Weights of a small GPT-style language model, trained from scratch on English Wikipedia: learned positions, biases.
Each number is 500 + 40 x the weight over its row's rms, rounded and kept within 0 to 999. Layers, rows and columns count from 0. Numbers have three digits each. The size before them is the row's rms in percent of the matrix's.

# layer 2 attention value, 256x256, rms 0.0614, rows 226-255, columns 160-191
100:494525555452524461440519484487540509424533421522408512462521517468587539463503516484490486539469
101:507526457449473480500553554461538454472464474605468530501440529493553522507438488507500484477465
119:488489503480507483523570459569583436574482466486562533490497586469527520534486485489493452493494
100:461477501409512546534532501453511471539523534511524542564485457491477561488477521519491494420448
100:458454538488543523521552498511517529481502443567487551483526471490420476510473347463500490538540
105:544483524429471539483499484482441533530552430533519480503504482524476500442527431435444514500460
109:477517474473508535542511505568454546576546523473448518506478480448446560479507504575501487510543
101:486519498588481478465491463452504496540512500547487444496502524618485541524505509545507567506481
109:518436462472490500489522543477512459480508524527477510563487509499524498462505572447504531468530
100:434520500464532478510475477503549488486495471476469433450539496511450507515466449501519481455541
101:560524464491511536518452527514499451591501500515518542521548539525457526521511448415474470511470
105:519458455464480412506513463528484473464514448501526475395451461508504506519499523453523517534458
100:555514495483506508460381441505587481402468520497500532436594527418503553495524498455466508485508
110:543437512447490465510525481506472496490483461436503466448452491485503511472492471435482597470443
105:584471505507569525548532577474467526590496489467506462515422458545598452481471443480481538546548
108:404615432467542522455478457560491490482506471445473554393459506506556487496513479492460462531526
116:506468450506486428509449465491481593538479432507461539533540445547527494529459541568475529496514
106:499440489508557479571455482531523551486483533486504538516513447542485508514384465497460484504557
119:492479531465535553513522569468489459511480512554498452481481514545515496479509539506460530484501
111:551474511463489576525476526488495488528532581372598504516522426494506546501561484463450459514509
103:545525405506572501503547492476523536507457471535519456505528477505491556493520452493506524542495
094:492422441477507473530445492583520478487451539466446529530499554442541479443494530451488545479526
105:493554526442473525474512551533475483487504421441435471461482481528499513529463434467436568494499
110:533417440545470468567438542519560490470487453503475524434507492512460506505553514452487501501547
110:508522589462539556571509521500435492547592516509572407533434480464520463465432504508458500521454
111:493533474451524554502435476501519429534552573581446510515477494573520531421520543506557518523462
118:520517530468400447485456470426425509510553485507545537556481496544506460480554429494479520512522
105:520527439510459544527409512425459532520543446442528565526529500478556534441481486520501480454477
104:581466484460503451393503430500412551504552533478460466523558481543610438453474515467423540493549
107:518550414568485500566485457515482484547473522559559496492544492441420465546530562513495457478551
# layer 2 attention output (transposed), 256x256, rms 0.0549, rows 226-255, columns 160-191
100:473487462571440561486472415444495512517503547470513543559458539597443404458503480608570523521489
098:516428507508461578526538494513517526468558437466522501465511515505492455510530527457471534490571
112:486443539441485463553519483472466540508468487530548483496550442581502433443474479520518512454497
096:499488555464471448451495561500550463530557516530463470489510450531535432488552503510506529564531
090:429571466497491437528454495408471437537459506445492502435459505553536542456480477448582524511488
102:573518437548544421472551550492490520470437493502445430482519509526491559467471471427534532554460
105:507497517478516460530544479546497525535480472573584455513522515504508559521505463530613567515462
096:498536496537462508493466458498541464494518554493500484472526476453444534517530510543464584439483
098:513549480457492511497510473502570537559559475503549423397467534525487561578616457468530447505519
096:514537543531495479540473504469497487499508512435426516502499499488598477514511544577482493490548
101:423466486479526443544589548572504621520487525541487500477532453503520468487459489503492556565420
100:508519490597433574514467556493514491567531547458503493557507525498434476520547560517424547494495
100:481465470465580587498527510491454591523458493571503440568456502551498477473462505436489511460468
105:477559528476469498485426521469428499501516510525521478455503512555520416552424534593537451599496
106:521534503480513518517495518501498462495503411524440527473476488536522473536482539506498505521563
104:470443521532436469487572551465451504498505489433521558538540522507502538554520567497547466472535
113:513494589571556468540543472527450473561523563542548552495499540496497503463547439435487556467465
111:496519525505346497479489491477481462496485532553467550544485546558522549519531459498522557425489
110:537530488516507530493478477526515527487559495462511439464466430466448529539468440522542500447497
104:524499491478493488526500563546550523488485455562503515516479466480569468542558543517514511490549
092:510524545466469457449456515483476446504428538480522515510488497525495527476479517509525474570500
092:509513483535480488462494475463524517469502550472464507539490481552497518467523531483542411530481
108:550586495532513457554528508491454460435534503485470565477524492486488476518507482468505463590542
106:447602463508492566483513504498520485482463508536486475528441430593488489540484454489608433485510
108:528486499498541511447571490471472505440548423548450499491528455497475438501496458513479473546550
107:464551533592519520490471505543514568477511452425555478524462537473545387550514453489508483427475
119:453504430495529508544512573584562494461478530558444574490533505486496488524486506494510477515446
096:601507467493547450530559515490520466577494476487468502499422525486489527526503489522494473503478
096:490502462598513587558465497472584460517543563507421520575510558461512539547499499467565540507526
107:480442511421490493405599471546547533466505488474442516475509499494531482488496488533529467453511
# layer 2 MLP up, 1024x256, rms 0.092, rows 0-175, columns 160-191
106:533632555593532532542461466538555511490496491517472502492533464441549475514555430530569543498552
089:452483523451560493508529421524460519573536496449447526479496462524455576445529543446476523462497
098:493514438468444508482526451461458537483492570468492527523557405470469583446492492572556601481474
096:501511479533526568462502506466522513528518494514513522517528577445493476474554514459509588381478
095:542543540466480467540494477445564458521524501511493465498479523526487537512571503433519515491479
094:513502506540483474484490510502542540497484513464451565526522468584427494455462511524581491480497
106:520587453518523507494532550522467513501538534520548529540466475550598500477488521531529553563415
098:506551442508504475507491481536518507450512487595511500553512502473508480561465410465498487569535
077:477456521438444470460479456425452559528506475471512525445570503527507547501504464581459511440506
102:498541543532530479500490473497459486532455557520559507515484502505536545518446517451465461412512
093:490517546546446527524456505521541486565508527470512541575473511496458531482532461516501519498489
097:510508554499517505495517524546503523514553541435461462512463465479534518482517568513528512557467
071:487467429506502521521464480434484504491509499468531517487535513512517515520614517540450504583485
109:500499452495561528480426484461507538537542508484477528474516456494477531533479519542497477499543
105:455473500459513483500539561606593469535481490556539528548510439548464478553512548448546528483510
090:510559509520477536519530511495485500504550509552497482567500557483575468538497491560512577484518
091:534525566420534519419498462513584499439466546470590513470446523484555577483534464516568479407595
111:484514537493468510516434467504539508442498491493466475563485517438399490552616429491487492515483
092:457594455455498543482608460553521505508534545470468601517488548515494469607513479491544475464459
107:495471519491520543495455479470532531443487474504414456494504490504483578521577492487425450535456
101:447526552463510584502493471476505498476492514515484482465501490501528568476496456501478482555532
096:450537511550539483410438439480525486518481472505568474501498528481518438476557495491388555521490
096:483479530493454456541428492558519440531559478539554504480465468507488454497487544500510533493437
089:532513420549505479541493447489517518521435527502473524536564452500514484615535503499558469422523
087:418580504439477584531510478483468500555507454510490484540511518483497458507520514483529475519604
096:528468546476508427445446462516483467485519487434513444517468489527495519605575481530565441496439
097:463456492517484565483490460431543503469575445431534491476529479552542486477542538465508554533472
108:473531507483517496502547542508456488405573525489478454468515555526537519506508500436511460468495
102:486481486412515444501387488468502468563524429494492510501491471416575477489428458514523479529468
097:491485506499597486481413510502502526397530501516548523572535474462530525454510490495499507474432
069:427490482483472481543514495474411481525482499518485523502524483524526498543527482491519498543460
105:507470487484486517431525534526580524512471517566506430518518504506526452525479460503483495461470
103:506555467430459501443532553492503497495470435534548459510493559536503483531498478478511462557456
113:479547474497496528527520446489468414588434479491497479557543419517497506503483451483539500563464
103:480443518447516566477527531533509487496513510514555519483515476516462553473479442482486557380506
101:516549492539544469522520525557441483564472381483456512457482416502475502547589508572498449468496
101:499485441469578474496489459507480512502440556522478417485458458422523500521494565438521430462426
097:498587467482544494461500494506441497474468547527532467497497537475525489486557577456550463471502
108:539530580469444431439531471451543489530500535474491561505520505507607507461446470488487523580511
088:418517502501496483589538537522528503540517430476445487501553524477497560506500461505539450466539
103:460520521467562506498508491452549487529499489518488507543527544529456543512556460513492544450483
096:533485550518409584544591583493502490489478551477478475499508492496552549449515464488517490499505
075:543495541532539498522507416482496547523480466484506525511539506503500514548475437555517454494469
097:454461469488515493565482500446502444574486521523560572538481485489474569500545532472506483489408
122:564562516581453477433528544536512508428507492498541451461476486510540474504497509475528484464504
091:484440525461495500489462470412538510498535496488505547485469493520486485516521539486546475489537
088:466555473546521546493445513526447523521470486506516502534440413519496501544511457479485468422555
102:437498496463516566493567460467472520523571530461496461504529505476523518558490398494509462494536
100:520482547540448571457521538441497505502447412465515590545459530464429519590551585470532517529493
103:514513512435537519547522510572545522545440586518441516477534455495517531516580483473494527505520
108:484520515538454500546452501458523480495571484513482537445486501504532450547529559502597495456422
097:466534457484507453472451474470477439453444450483499504454460543477465505468503476520508476489521
107:510475507504498506485520503496516560517561576556512544478406459492533481557566492547504493535540
084:542580470544487513523513497515498500517563488520417471471465551500478457466417469468545551460467
108:460541531539522470596501481548496481557482445460489570404518473513541540502526438459507485548494
100:452530471524481472503502459465549483532547540439487461506527459452451514492474591494465452535536
101:489468439513363542495498567430541494440481524557473434471522541457456485533458527497522475469465
082:541491538545475501596522462494464482462512522448484532504544475463528422475545557500560480553417
091:416496543555479439483494458484422529624522451482529464426421540473483481530492520514580544497468
105:474491483555408473479492464496574523512501511466515473489495432475529472523401525526507450457459
118:562481480459514504406468538436594462526527497382432516563514510496571531499515456485532431529483
088:429523542510493482532529529440484549404541515501509406569570458534496556461406434513528538493441
082:492514464486523541510553560429510527515499475458456534527505465496549493494516503553505549500455
094:509572576510519504517547497512535518489504528456614544433485537501440561553503478475510487521511
089:489458494553573414536482445517461548538454546524538560420434454507484463520454499448490486473469
095:489542522503497483509476531537432500495492552536509555500514453548486515530562443498470504556526
099:497439455500503518536526465491470540450525402498464527552490511500534548490485481468481452479493
108:512472485504514536572544478467587484534504528538533485523534491479499496569516528461451511504517
096:474487474502514519572549554481479465459500478575535536472563482500473533426502493464507493517468
096:602494470482518528413538436548514550445473457427551480439478404582527463542515476518508485441519
095:521454486433501577550497520464509504510529540531448529466472505515495420448424465481541464541471
096:519500539509421465506491509451502555479560484504490480422445464473513540418562487458473542522520
104:469501481507502563535502422553542463548453505526483551487469547569526513495490535509482524481460
093:492508485499535451439561503495525448494572445427426475536524510495552469541515509573469547503491
096:488461436415531503537538500465492431449521445489508505421415557555516522440534493418489530494436
104:510468478498515480474405516449452493431435530465454462475544498515501517526562540505491424465475
099:505438508530440521509598521493489466522495499491504519468498467512484536480486539573461545465482
095:549488527528440480459464452489487456473543484462475435455426561577494473536473490463575461432511
079:514500524457542514565624469564473490451447456455468543541460512481501538571610471559497462525539
088:523554478528544463469533471446522510547492440466493489465550523464573431565495440457536476513467
100:426455507463554503489499496533465478467545638551569570556521489493502474461525546537439493497525
094:548513435499494473406502480493526521502498565479453493519548536462477526625477487486495492492453
097:553541470459489512521503453517544503586559569507566495455443631400514460520577482497547472477519
103:563525544530521571511508458522532411531445500508498444528518422525495414520476542465511471503532
097:424556433484555562562477513520533546493467527469500483484482459475531592481496506488572593446484
094:540469549518479482449572515542514472581509534515513457499602484533405540550469510471487527456477
110:507480523458455538501517494424429503520545518409415485519476461568467543530479455542513488518579
096:512448512461485451578509479546466529539502486440445555473527521563455478551472500624541512501564
100:416529456495556495532540474544503484567518536489461477486475484546532526502532529456535447455494
116:521554600521481456527554566477482451442527476516440535478499455492439511432509495444555553537464
094:430588529477491518519437483418512465532499567518438446587503475561462475447477547468493459552481
095:511497556523456495491504574560539532541459465513538549451527529527415505565509512507526535467474
102:553504582446504448539492539508496425509405524471500530483491573455478559448476477524495456469511
097:476467476499497387489454486565519514528479565513508538463505537482483494483493408484488504487430
096:439464465512435509450471528471539457525492425500509485456542494467507480519548526510506512553567
103:530510412474425452427510490458514466558491492456541438493506427516516535470540517547494477473453
090:474508487538483485475455458555523532450417477487505489554494504504505444491540470463544581533502
114:514594570554458515513500593477544511483443512417473496550565491447526543520511469507602477530431
093:491566468520517453475467555530499457496453546482469517535477477516449521567516507482579502423494
100:491528447561462622465472510465568535497530524558459483567476485499522508483481473528513541504504
100:521581488551502555473475490486512478511519461497467457473573497566458510530444521455476498497544
097:517485431506515538455477518479495572484525515529515480491528466501505496500532466459551479524506
103:588530473564568484436485518378491564533485426497483548604557513544531485456535440528509446482527
107:468457495440509458534520502499433515536501486516458477468477511404483507549509522502586540431503
102:533478486488506488447492478489518433483431530501532514483524548466448468469527431506542507518575
100:436517446471457534472550522498527451575514503468504536530504461529488471530535483485497512537539
106:419523476483495472480423487495474493505488453506482482544511503474447520518462480540510562483513
097:574519454445493517590501475617469536503540468472455578565463459493541510522521501550452513538469
096:457409504536527542532468514535515540533474512561513511493568542513550544480527529546463499465564
101:517497484500540488478490469577432507529541560602498532587468536482496477477544482456534434581575
097:473545557527510468425509428476486533583528487413426577497472530504458562535466418531450511520532
095:504506517523479480434453430465571540527507486520522501523568547485543536499467490459569423572471
090:467529558496402564432410542447526521483489555576482523445477504523491482458528453533527490554463
099:568516511456472527503516481458512514521557532514481502518427474474554563490494453453526536524525
116:566568534523448454536477498536552505499581461535460542517510451499531528451447462466560567510547
118:447461493503555504472477471584480502487512514517492470509471438481459531545525475505537516520481
122:511422432490549518565530553542541524565490517533497525565498511396454541514542511500481497443406
103:503541483425552503490515527462573467476485494522457516451472540560546480508507502501550487514473
116:552511494477536512513480508549494492511433567539520475430584546479455457506530549453526596524504
088:426513529523543485495492460481466514499520505509515391533483610562459461518516502514509486539513
100:448489516483483510476493495481504491523439516426436556503486468516473532542437512398547467496541
101:544477528487496559447507474505516471446506517542522493516521476501530487563489489523499461516543
076:486479499481466572576445538454526490592564508496486523602554551390486494473525484463517554415485
103:503536455464456492525529463513509490546490519534478496570505532494519506506503523548513552538447
097:540579505458492483494514493548442461558536557441429548530540579557514567530521509519490585414563
099:535534472502579508516534464513478511428552519516571536557434515475491418500446521542531434562471
102:459489541530475479487525464560541561519502427467455518557466477437469547452516557516486515470468
107:494483517535547480513461533516484480456593499557466506468476432488562494461511528460501523445559
095:485554443488574510528473533482595572494504530462550557484496500543477533547496489495504488469560
102:577467506505550536486471451511465514482475502515440450532520496549525525564506500551472453502524
112:511496524485456553556487475474565529472485581395542500526469468470480528535465462435534449531530
081:478555459475554518551520524489527483485509426422517516555461505440383477540553517470536540556483
096:461532536527487467513452539495559449480538530569553469527515510470523522524561551515492499610514
090:467533558508508473577476520551467512517526516479542544456483505559523485483451521497527527488444
101:466574599580487509458486536501536472511467501462512515522532466512532513494450458520472480524502
108:530546464464517589576498460504437480517473533467504376542508510547490556496422519494519422524450
096:531484546512507545482500454489449530561508547495549493509484516559504442480455440494521446443533
113:455576473549528436511526532464461463522495451456517571458533482465415555494560465518502480566551
092:490521543532495499565536484495448461512558562534522480532477512424470481505523521461543544517490
109:498447536571446496578492524505481549498555459497452582511579483545517525509525513446473515494494
096:563503472500497479533524520458474436475554504502510512472515535569446422525551475514493578425494
092:483476512524467471519482546486533377513470465511570498495502386521474482499488512456557504477555
113:528473590541517529557497506504544522486522534513497535488535474424502438484557540532521476542517
101:495556523488423534465432529445537502480458443454473527441501514562469520452494525518468515449478
101:507575495524465479427455437515435569549511504443546493455522546478564529502509496515504479503503
083:538434510524550498411488527571453527511489508521504422508580523535498421436536583513477456521534
111:433480443491528566480517448476439422522515522494477566535515518513554520548451476500565410525483
096:440458575551487511446502513530498445503495481461567491503501497476506467446477554429524507548515
099:501529523488508537393515474579528520480489500501415512545514590463479457504485476509518492543489
106:494506516550506558465523462464478432479563525526539542485543405516498541497492503461546513441472
094:461466443522474491554511488535447535479507507556505568431538434602478508547597517487519474534415
104:527573476521533532536566522467549485505542510474551520540520480469500454536513507470429538511530
111:538573451433536515491523482549547536498480490489500453494500447462476519503537527544471495527465
101:481580484549486446466500419420526509498457478473508505459493505491516515501448499451498550481523
100:460529571471521416444493554457487573537512454501397468478476470539479455546548501469534529491493
104:512433501431455514435493499510491534509491472602530438527437539486535526501549492540481533545515
092:450469575510466581558453447532516522480435453520502473535477469531483551446477464537509503514523
099:543500553507382489512540494532479418538546509489491532481534495504547528492512473482560434600553
110:460466563474517542458452468545537570560509512454486507527536409506540515505521478523512544498556
097:518537410537554579525484526518563582488504498526520529514553408537472479449575539418522499502478
085:569491491435483533500430566424503557512502572433452477507508540510524525516526490491510463510540
088:450579531510478505503560519441520570493494529449466533517508492443505568491509472558503499515554
097:537516494492444434536453461596500532508414475443466486583399470501572484470565490480460491430499
107:478542481512540593432504584486463483499483465492489442469493543549551519489494415554498515493510
106:450492556465474481530469516528515496515497530531549488604521506554586481579508546481531440550560
106:474534514522491459487498457485469486541472514530542506552521433467500485536515527452505442562508
106:536464470395497550517480552408547488432465521542482476433542494475468553476502497459426583534454
091:463444547516506544496512509493510548482473534438510510487491457497458512562526546483546538511529
109:509495467463447520499504510540500495502536494511436440503441461519462505474573496457530433442489
099:515511438530443506481506548540511463520471507471515482560495482479546464432532522503544529512416
087:544539469514500557464425560527490524502545552403536528514536489545500492485477493494478552472476
115:507453543495515486478583468464417539540476509475461563521504471557450461521526526503474461472551
089:508464480516429558577490530567502479509399478533575446486488481435525508558537532528467479541498
100:465475591450443485470472532442484549488538421430507443508501473469541583447519457485526499494516
101:532490520479455518594402489451520505539471500554530553451538438478557501519526453514475437524462
138:568528497532559469446542496479479449476456472432505422545521483489514470562560525506498510493543
# layer 2 MLP down (transposed), 1024x256, rms 0.0818, rows 0-174, columns 160-191
109:516519493501457517542585461517515466527535477514529453486512525520519534509502502502460513406460
097:474520528480508484493540530468502496484466517471518508532467494559516421511512500525488482510552
097:601507566476427472526459484508444521515515522455522539461436484469454510582549530522492585495504
094:484554490466499459502517538480505479505418573557504499493548396476491540520491590495499450527474
097:486503490463537487516459487520487452462475479472501539506508470567541471545459492425556503420565
104:470418513529471559461513518502564467459572558521545485504474463562540523455522569485575489531488
096:512485576552511537484461499495500521494426546527544439475539440399453584523491492478489519505504
096:467497515520534500472428512521407522472444510427529461502530480450426447557462485495503433543533
088:494519542445531432519492493484622478488459512515525335478455501434532470533488456494435487463475
101:499515475559478482484423460551512530533477496536418482522485518473459505481404550504422427444443
100:459471475458510533543502554456475483381510441431481477600572449503516533466422516430491508505504
099:514560497462518509542508549562523487481478521507528480527506512501486508588450555585540525475448
076:552457517487478491466531470525489567497474546484541481459470550407499499500512570516550545492561
103:529539476572506513471473532458436494535518421483480458422510483471563551507495475501461515525479
098:467576527442495551458421442508465508498421528522408549468465558464489517473455420480476460496495
095:543570510456463498494571479531509504466584477524503481472437449525540408531461488471530495528456
103:491525561465424516519560494444548522502548472510480566495548461578453485515504470459565511537555
105:504516457475566418556420509578417565473491525500502463503468555493458493486485490502487499516500
101:550492462493556526522459476434516527565531600516447522474443482535513461493605561486485566498533
092:480531533533421418484504509546449484473498480451546586458488497472497509463427527498536565477519
095:506488461576520519523511460453516543486470476470593518504547519522499419390530499561516459504525
101:549535515478480483506524489561523508461489488465526448428509533498532482481552504478527449583514
095:505478508579517519485483420449464527503529589522480454440541508490526441502545509543488503518516
103:481593513564546497557430475577533476520517452595468538495424490441523505502507496546565490523485
094:490526448503533465565492568553541528459514524539528453533471478504467523491489522493513512480415
101:448520498413531538482582544495477490463479485587500584437626499500491496546450477459476389478503
095:544539521546507530534521481553467412549505522557522547472402548494455547500503458522610495476548
109:518565537526502476511479477450550489457490536485474498551572507483526473517472484486477547509528
098:482507484581592489499606492459518436558477538499527472539519533521473428477502520469442472514563
106:471447535486505521502496430498484461470531494423456474430555482518437434503381519519464545456536
086:476458476495437381498454510525478498517502474476496480473560430500533536532461563462518458514540
107:468529484560515512513483537516523514523540462508522513526442544469473503472515535626518436560496
098:543559458564464559499546536499483410458417484443488492495477423504504507560492528537504574474490
106:533440537474521525454512431521467533510500498501512502564522454501483517415558499487472504574450
111:546497465498493453527515623511461482537493521572485566491466499517496512543475494452524486528449
100:467510455480457559493526473535556537498438529467506397567440520481493460476432474521513591568526
103:462565531440485469495448475506506520481487478430547487542549513551544548531552483494467533496544
104:486454535551529536434515541476458491510535510521467512436549530550490508574475524490478448419480
105:559430462504509478506529568470539514466575451477527421554566510456563480494488523507473547558562
102:490531509453480463533515527500553460530458556501517539447581453491510529506491462564564482490548
097:457392515479511511503555522551471530477474452535493500502533563484508542440513386548501526478500
105:494525517479400522506475527469496550491515501500468510523480505555596453520544451471498539500500
090:473446507513491514498478456574506469525466516532430522415491565490518440458543501492439454417519
096:493492473581447539572521500527519488501400449466421474494528522527548432568482447508544498516557
106:525530460436555483518516449540448502521480458525496463516509521500473500488469522492400527463522
095:465468480513500496522584489497547520496420491559429492557537545463539518516468461521520427567552
100:519499492466451474533504476518462476397487547575485493515511577503456470517547514498502535489515
094:537540538487552556502511452516495518438491486514451452514515523457525506437474476506471497543442
105:518529551530494500503513516465528534490546494458439528441581524462520540547495522558535499569532
094:522457475456510474470554471513441504478551468484550503478494545475477473550489539508468491509498
104:459537522487496550543496518492551512531438431486528438510513420483478422441541463519443522512507
102:445505499549447617538573507521495500528482497481480440516417582471520519532481473518445445531498
102:535514475503473543499501515531487480531478467511415463496548503554405431540526552544460480496531
091:423483542450440418423557521490521478498489450518450540523521474534475386463499419519506510484462
109:511475544478483505537446479463499385493511431422452487538463548493448492501501477483545548521548
097:456526537513595524522535494549430529441587549495487395457455457479518466499504549455546420465483
106:524469470499472402610517535454499593510556490479439553457465479496480395443473533502508453520481
093:541507441454495486510445437464543510388475512490515550533553476497525506491477493482625496480519
096:510491481468493461448461496506531467481515533512483533531490520460492568446474519560488534430561
102:424505533467519535499516502566495399514458489497517525516485504539506488502463466514514441468559
102:509438513510513550541471519471469487519480514551453498605482537493493432511462404560416481566506
095:532534481511454442442599510416534483527525470512604567497493542532502491553475476497513513457501
088:489513495493528409537471569565427486579491521489504530474507524565511508438487489504520497526494
096:481496551477509555516503398541481570492575429556512523500487469493527519478391501540554548520548
100:463541561470426383508514563516581530476507467453466503506489426553600540514528486465535529516502
095:383488461580526542511503514528474520560509503569517538433506546452427461538535539478549448548552
097:491415532460511572488434486541533510552584449520580517469519547445517519508511548541518491493500
097:536510530451471480516564498452444524443457559540493497516430522528459550491469552403464409498484
098:504452486503450470553552393507440455554488570479446531475478457518443528496461453481502513519497
106:496499530434555507536512531527431500505484441451498451569481540486393555502511500442549527531525
092:468522528479568467473426487556448512538479531486542514521417551506526495544551480527507477495486
098:492494521581422467564462526488454476480515495464504501558489520520433505548494454476494422518498
092:462488535493577487505529450493526491502536560503493553476497495467543530488496560548528457499473
092:487509470543543487514492453525555446524514499532522454479434488449566556428531476501433559453503
106:484460509548477448463422511522477464530542449525494546568479495454522496480523513576537495530495
104:592436513488474491497572451509470522547436578520489498484536510498511498514535434393474457516509
099:547526453514517479514494456525491549517500522505495493490484534553564526510564478427428504562514
097:519452560528504475523529536392498566465428536541457523450535449419485505486529530570519513496573
092:503494538540521536523586458493501493547445593411465501490485505557531493564531522503493574538519
105:426558541535452545462529479577558472532534437479507418483488452462474517564541497461592511492468
090:497481437542453538526550475467533553450481438512444483437418487488485499539537574477505505548471
089:500512493542463515518487530541467494463537496434561467476463501506506499501441484509484530580544
086:528543491548599517475427516523455485429526443466502444562475513471496527545471550551494518486536
110:465540464479524487538557421519443449527488515482510484509527525537506519522478493437500578500576
099:502484577458490539465456521501480479483434521453429452507493464469500481522444452488493507579472
092:559473426559582511542399468531574552489520500525474478493457509560472457503543542534497520440534
097:463536522549495393510562526550497470505453498504533541510579472508457472556438508505501486505542
096:498483534478494580493482537460527544472476536513524539501597529455465541465543501484458545470467
102:498561547520516534528508488572497486577427473529539503452512488483478547495478493518455512507507
098:485420504451579506466520497543535463516468565549461463436539519559470494458577509540408518527438
103:525436479490516509519520471545559485464533457551545456532524513582543525512563551484527466514512
106:494417494412465553560491513509504560457517545482456504464525523518524415508538426430459497536551
107:523542484419514522450522493473493515491457549483445460561502481576528427434428452549538556487525
095:555491529492413509483528464451452497500602494530496529499514464515517496477448525491501527557490
092:482574525482489533546507527463507484505426519578477522512556437447481515553517531504542499522465
099:543521495466536473494570488475461461555491542515502469529509490470496531477494454538518506503468
093:498488462460474525544532491498558448555511584602495446439486506473553437500472494552430434496492
106:577531518527465535485456519550527492520492426629528429510484548427467566550481489509521522536439
097:457541416461461505478510458454499507497523527477500466501471574501464462513482529511556443493545
103:492498519501434496432525513600495510424561448477521544467552497474498470451563442568520559407546
098:499498513509532480507504489551448509449524472498453455446530458493529441498504497486488517481534
107:525432421519418468498481441505511454486488537530512503500564484504432444512501456439493530535537
105:577463523506551453541464548534417524465510518465540510547470533481494504503524462497439581499549
099:516486502456480562440522479507509504495499552509501512576455440467456589493546526507483508522468
090:541507512551505521559551496455483509482371475510509503435506515548554520467445517486472488538560
103:575447502557500500536565540496476490574471567508414482535485501523503500490537489514525459555550
096:545423592488473517488500526433468480518516536482465522523467483467546480441488526506438483512507
103:508532454498520449499512458461463468543511511551456459513516478452543515552509494544521546556469
090:568483473532507421444442455539495471476552436475524468485397462491488522484500505476473471516535
095:521571500490501437517490485462499481468482535464415459490477539553500549551457540525469482515543
103:465507517482474508527502512479536484505459452521500499441587544479564448442470527473512528531534
104:403505454456491505524538480418541532540558453503492467477579525543448558435504521518520460506472
100:440519498480519531479508499492539561529542489484469548465516529566462501481459467489505409509445
100:531464575441518590511546467531479513563489432507448542450552503454513498521517503482558467503510
096:478415535412572519422521543532506461482515481533457521488435489496557484589488504500427487466491
104:561524569479498511452517552509470554468440466510491473525498418492545490484569560517477429529562
103:513431529483557492474497464517549542494452530455541506484465431518478433431519443465413497513510
109:522522516463524498597464425545527508516461526517565452573444603493544488503532528499548494467471
109:485475522508434418486521481420430489415515457502506463491531477537419513465540571457503500551504
101:462499508487518505462478473499507496509454520442435469451483491541506452473471458477470424482558
112:521582486509481515474504517489467413514461466471520518543482523538557517438479461471495495476497
103:515559516445500514432510530487423554484525501534490501570524473502576490552495571413463481486527
097:473476512524545477478572506533531565496482546441467503500481520437524477530526454507482471427515
091:534506537441531478495492499507435489466461449469499479451549485526470516521437480430461536444508
092:531500508515527505489505526472500494498437502560501560505467515515544491489524494484507506522416
104:472536512454476507565413478493519619548602486530478483542517455513477476528604535518439465442504
095:453538425523549510534524431611462458536472535488568466454385600537513495514485482507473518496519
114:525496496533464534435466517429515524427466463535487560451389496504523481480564476564529512495443
108:539517430403547506486500506490498502519486409430489536491538456557448499495567475518479475548525
096:494505517584507480459500540515483514517523458455519510521500544465568496446477458509509551538498
113:521484463502482603455480514454501462557435522463475489476539547420444516467495513514498505456522
087:443522480431507506510540475496497487459475468426455524483515462439481491512392539483524452533551
101:515423554479534485475453509486490536594454577476494470633443438505549497540473495535440480561502
094:566450447445481514520492460462450518534424463491505591503464474460470576492501527453550494548532
104:445495487512465509524472488485512453516500500519504448487495597569459521543524527462538499451491
097:501458537488572534465531479434498511549516477513501458501467513561513433480494443554451548471520
100:502446532476485495493502464452503474470547492507463488525475543552545468572472430521457513495495
112:421486518501513460518449465464515542547460525454466472518434468501439438449463464548492511558493
104:494485450458475440529532488462557428461543521485497526568479442482471463492517486476504461540452
105:525523525521527534504496458488478477508423509531553514532480479449498470523447529459514595493514
099:595464448422501476518518515517541472562468553469522479520497479481457525476523504548500430519478
099:502511552536532474472490512557544536463563534507532463496479542535427504509550523501504564483503
099:576506586447428549537528599478480491466487540475530448480482491595526522487482513464485534486520
097:462420507540435438483494465476408499546517541571504507536514531530530476475484554530475461425573
099:522476595514503508469474503543530528468572453471511518494478490526425521534449467421539539547549
095:463511516507502591398419538504588560530513501497503516461571468541516482467538527515513518483479
111:433506519541537479469540575499510523541490442558445517448542463544491516471479478504509512457486
101:564498491520443480467446517442580457567541476503536425552476470494516533457464457567486500551463
099:550484543584481399480488498537483527514513476537494516482495492458453536446527470453499540532511
097:519488491518541508511488528466477472518471524506475473532442485496483533460469461548460505505494
103:495456549458516452409518512548494505529547558509468487515573550493596536486465477472495517515458
109:524458415535424555487537438444552495545474501562531582556552478423463486457448520463530485532527
108:572491482506474513501513477584481498538447475508524529486481508485479555473477459481572466453524
103:528440507461491519485491494532470476463502521511406542465482487498449528524472499463468508434447
102:498477554507485486455435444503517494531514456509420534471488460555431407470483474499505489475449
100:454526523506487517507465495428548471483485432465447501564501493521478413501455495553438478496569
095:516475436508505431479524483514549427495543526453492565427525416481436500540540535418543420459494
099:479491558456574508553466549490542505514602420441544480485486486526481501476465433562459517523459
101:545516498474463440495543526521472483507429459516511581466509535490519529509513486514509545557518
091:565509543486516486505595519529524493540504512518495437516478452521498525458473467576460491471458
096:488443500514476519514465496423510478507506531502511600479473531497412469533466536463414503479473
097:540552442569482483467493567490502518488455546425430481539433433530529531494456496549489535519531
098:476548469500452493493423494500518516518446504521622488529470490523485509563533498528455555540489
098:543406550465472419526513348510491559474522518475536498510442453524532509496524615412478502482514
100:472562537513572447501539550482496519472507545524472473503431460499471491494445540506536540467471
101:520530510524497482508457566511510507462542544548519543445512518405538484406349520463519573549522
104:446421458498475494486524474493495460482455490567521548466475469525511511464490456510433438539407
092:553559491543480497499529492528529403492504512551479500522505579445509499505437449526545468499509
105:466515527525551503355511428454514475475490494574524440473509469520471471458469573613551487503454
094:549496505472536535512453493525496491484500517529537455460511491482543553399528495516513511523550
097:468557465487560536473442421574504496530467467478500480483514601517565494493493473469531548550474
109:557539520470492559530463501481426471488484461479539485471434411574476573505470519525464485498510
093:496552477500460433546539467497474508459490515493505584492471549525496454491446498400511539448482
102:440466424471529517460450538536491465454488514503431439454455464454464449536448499498514533556506
099:530553547548494488475536555497506513416506494489497536455589517522486521531492512483494586528485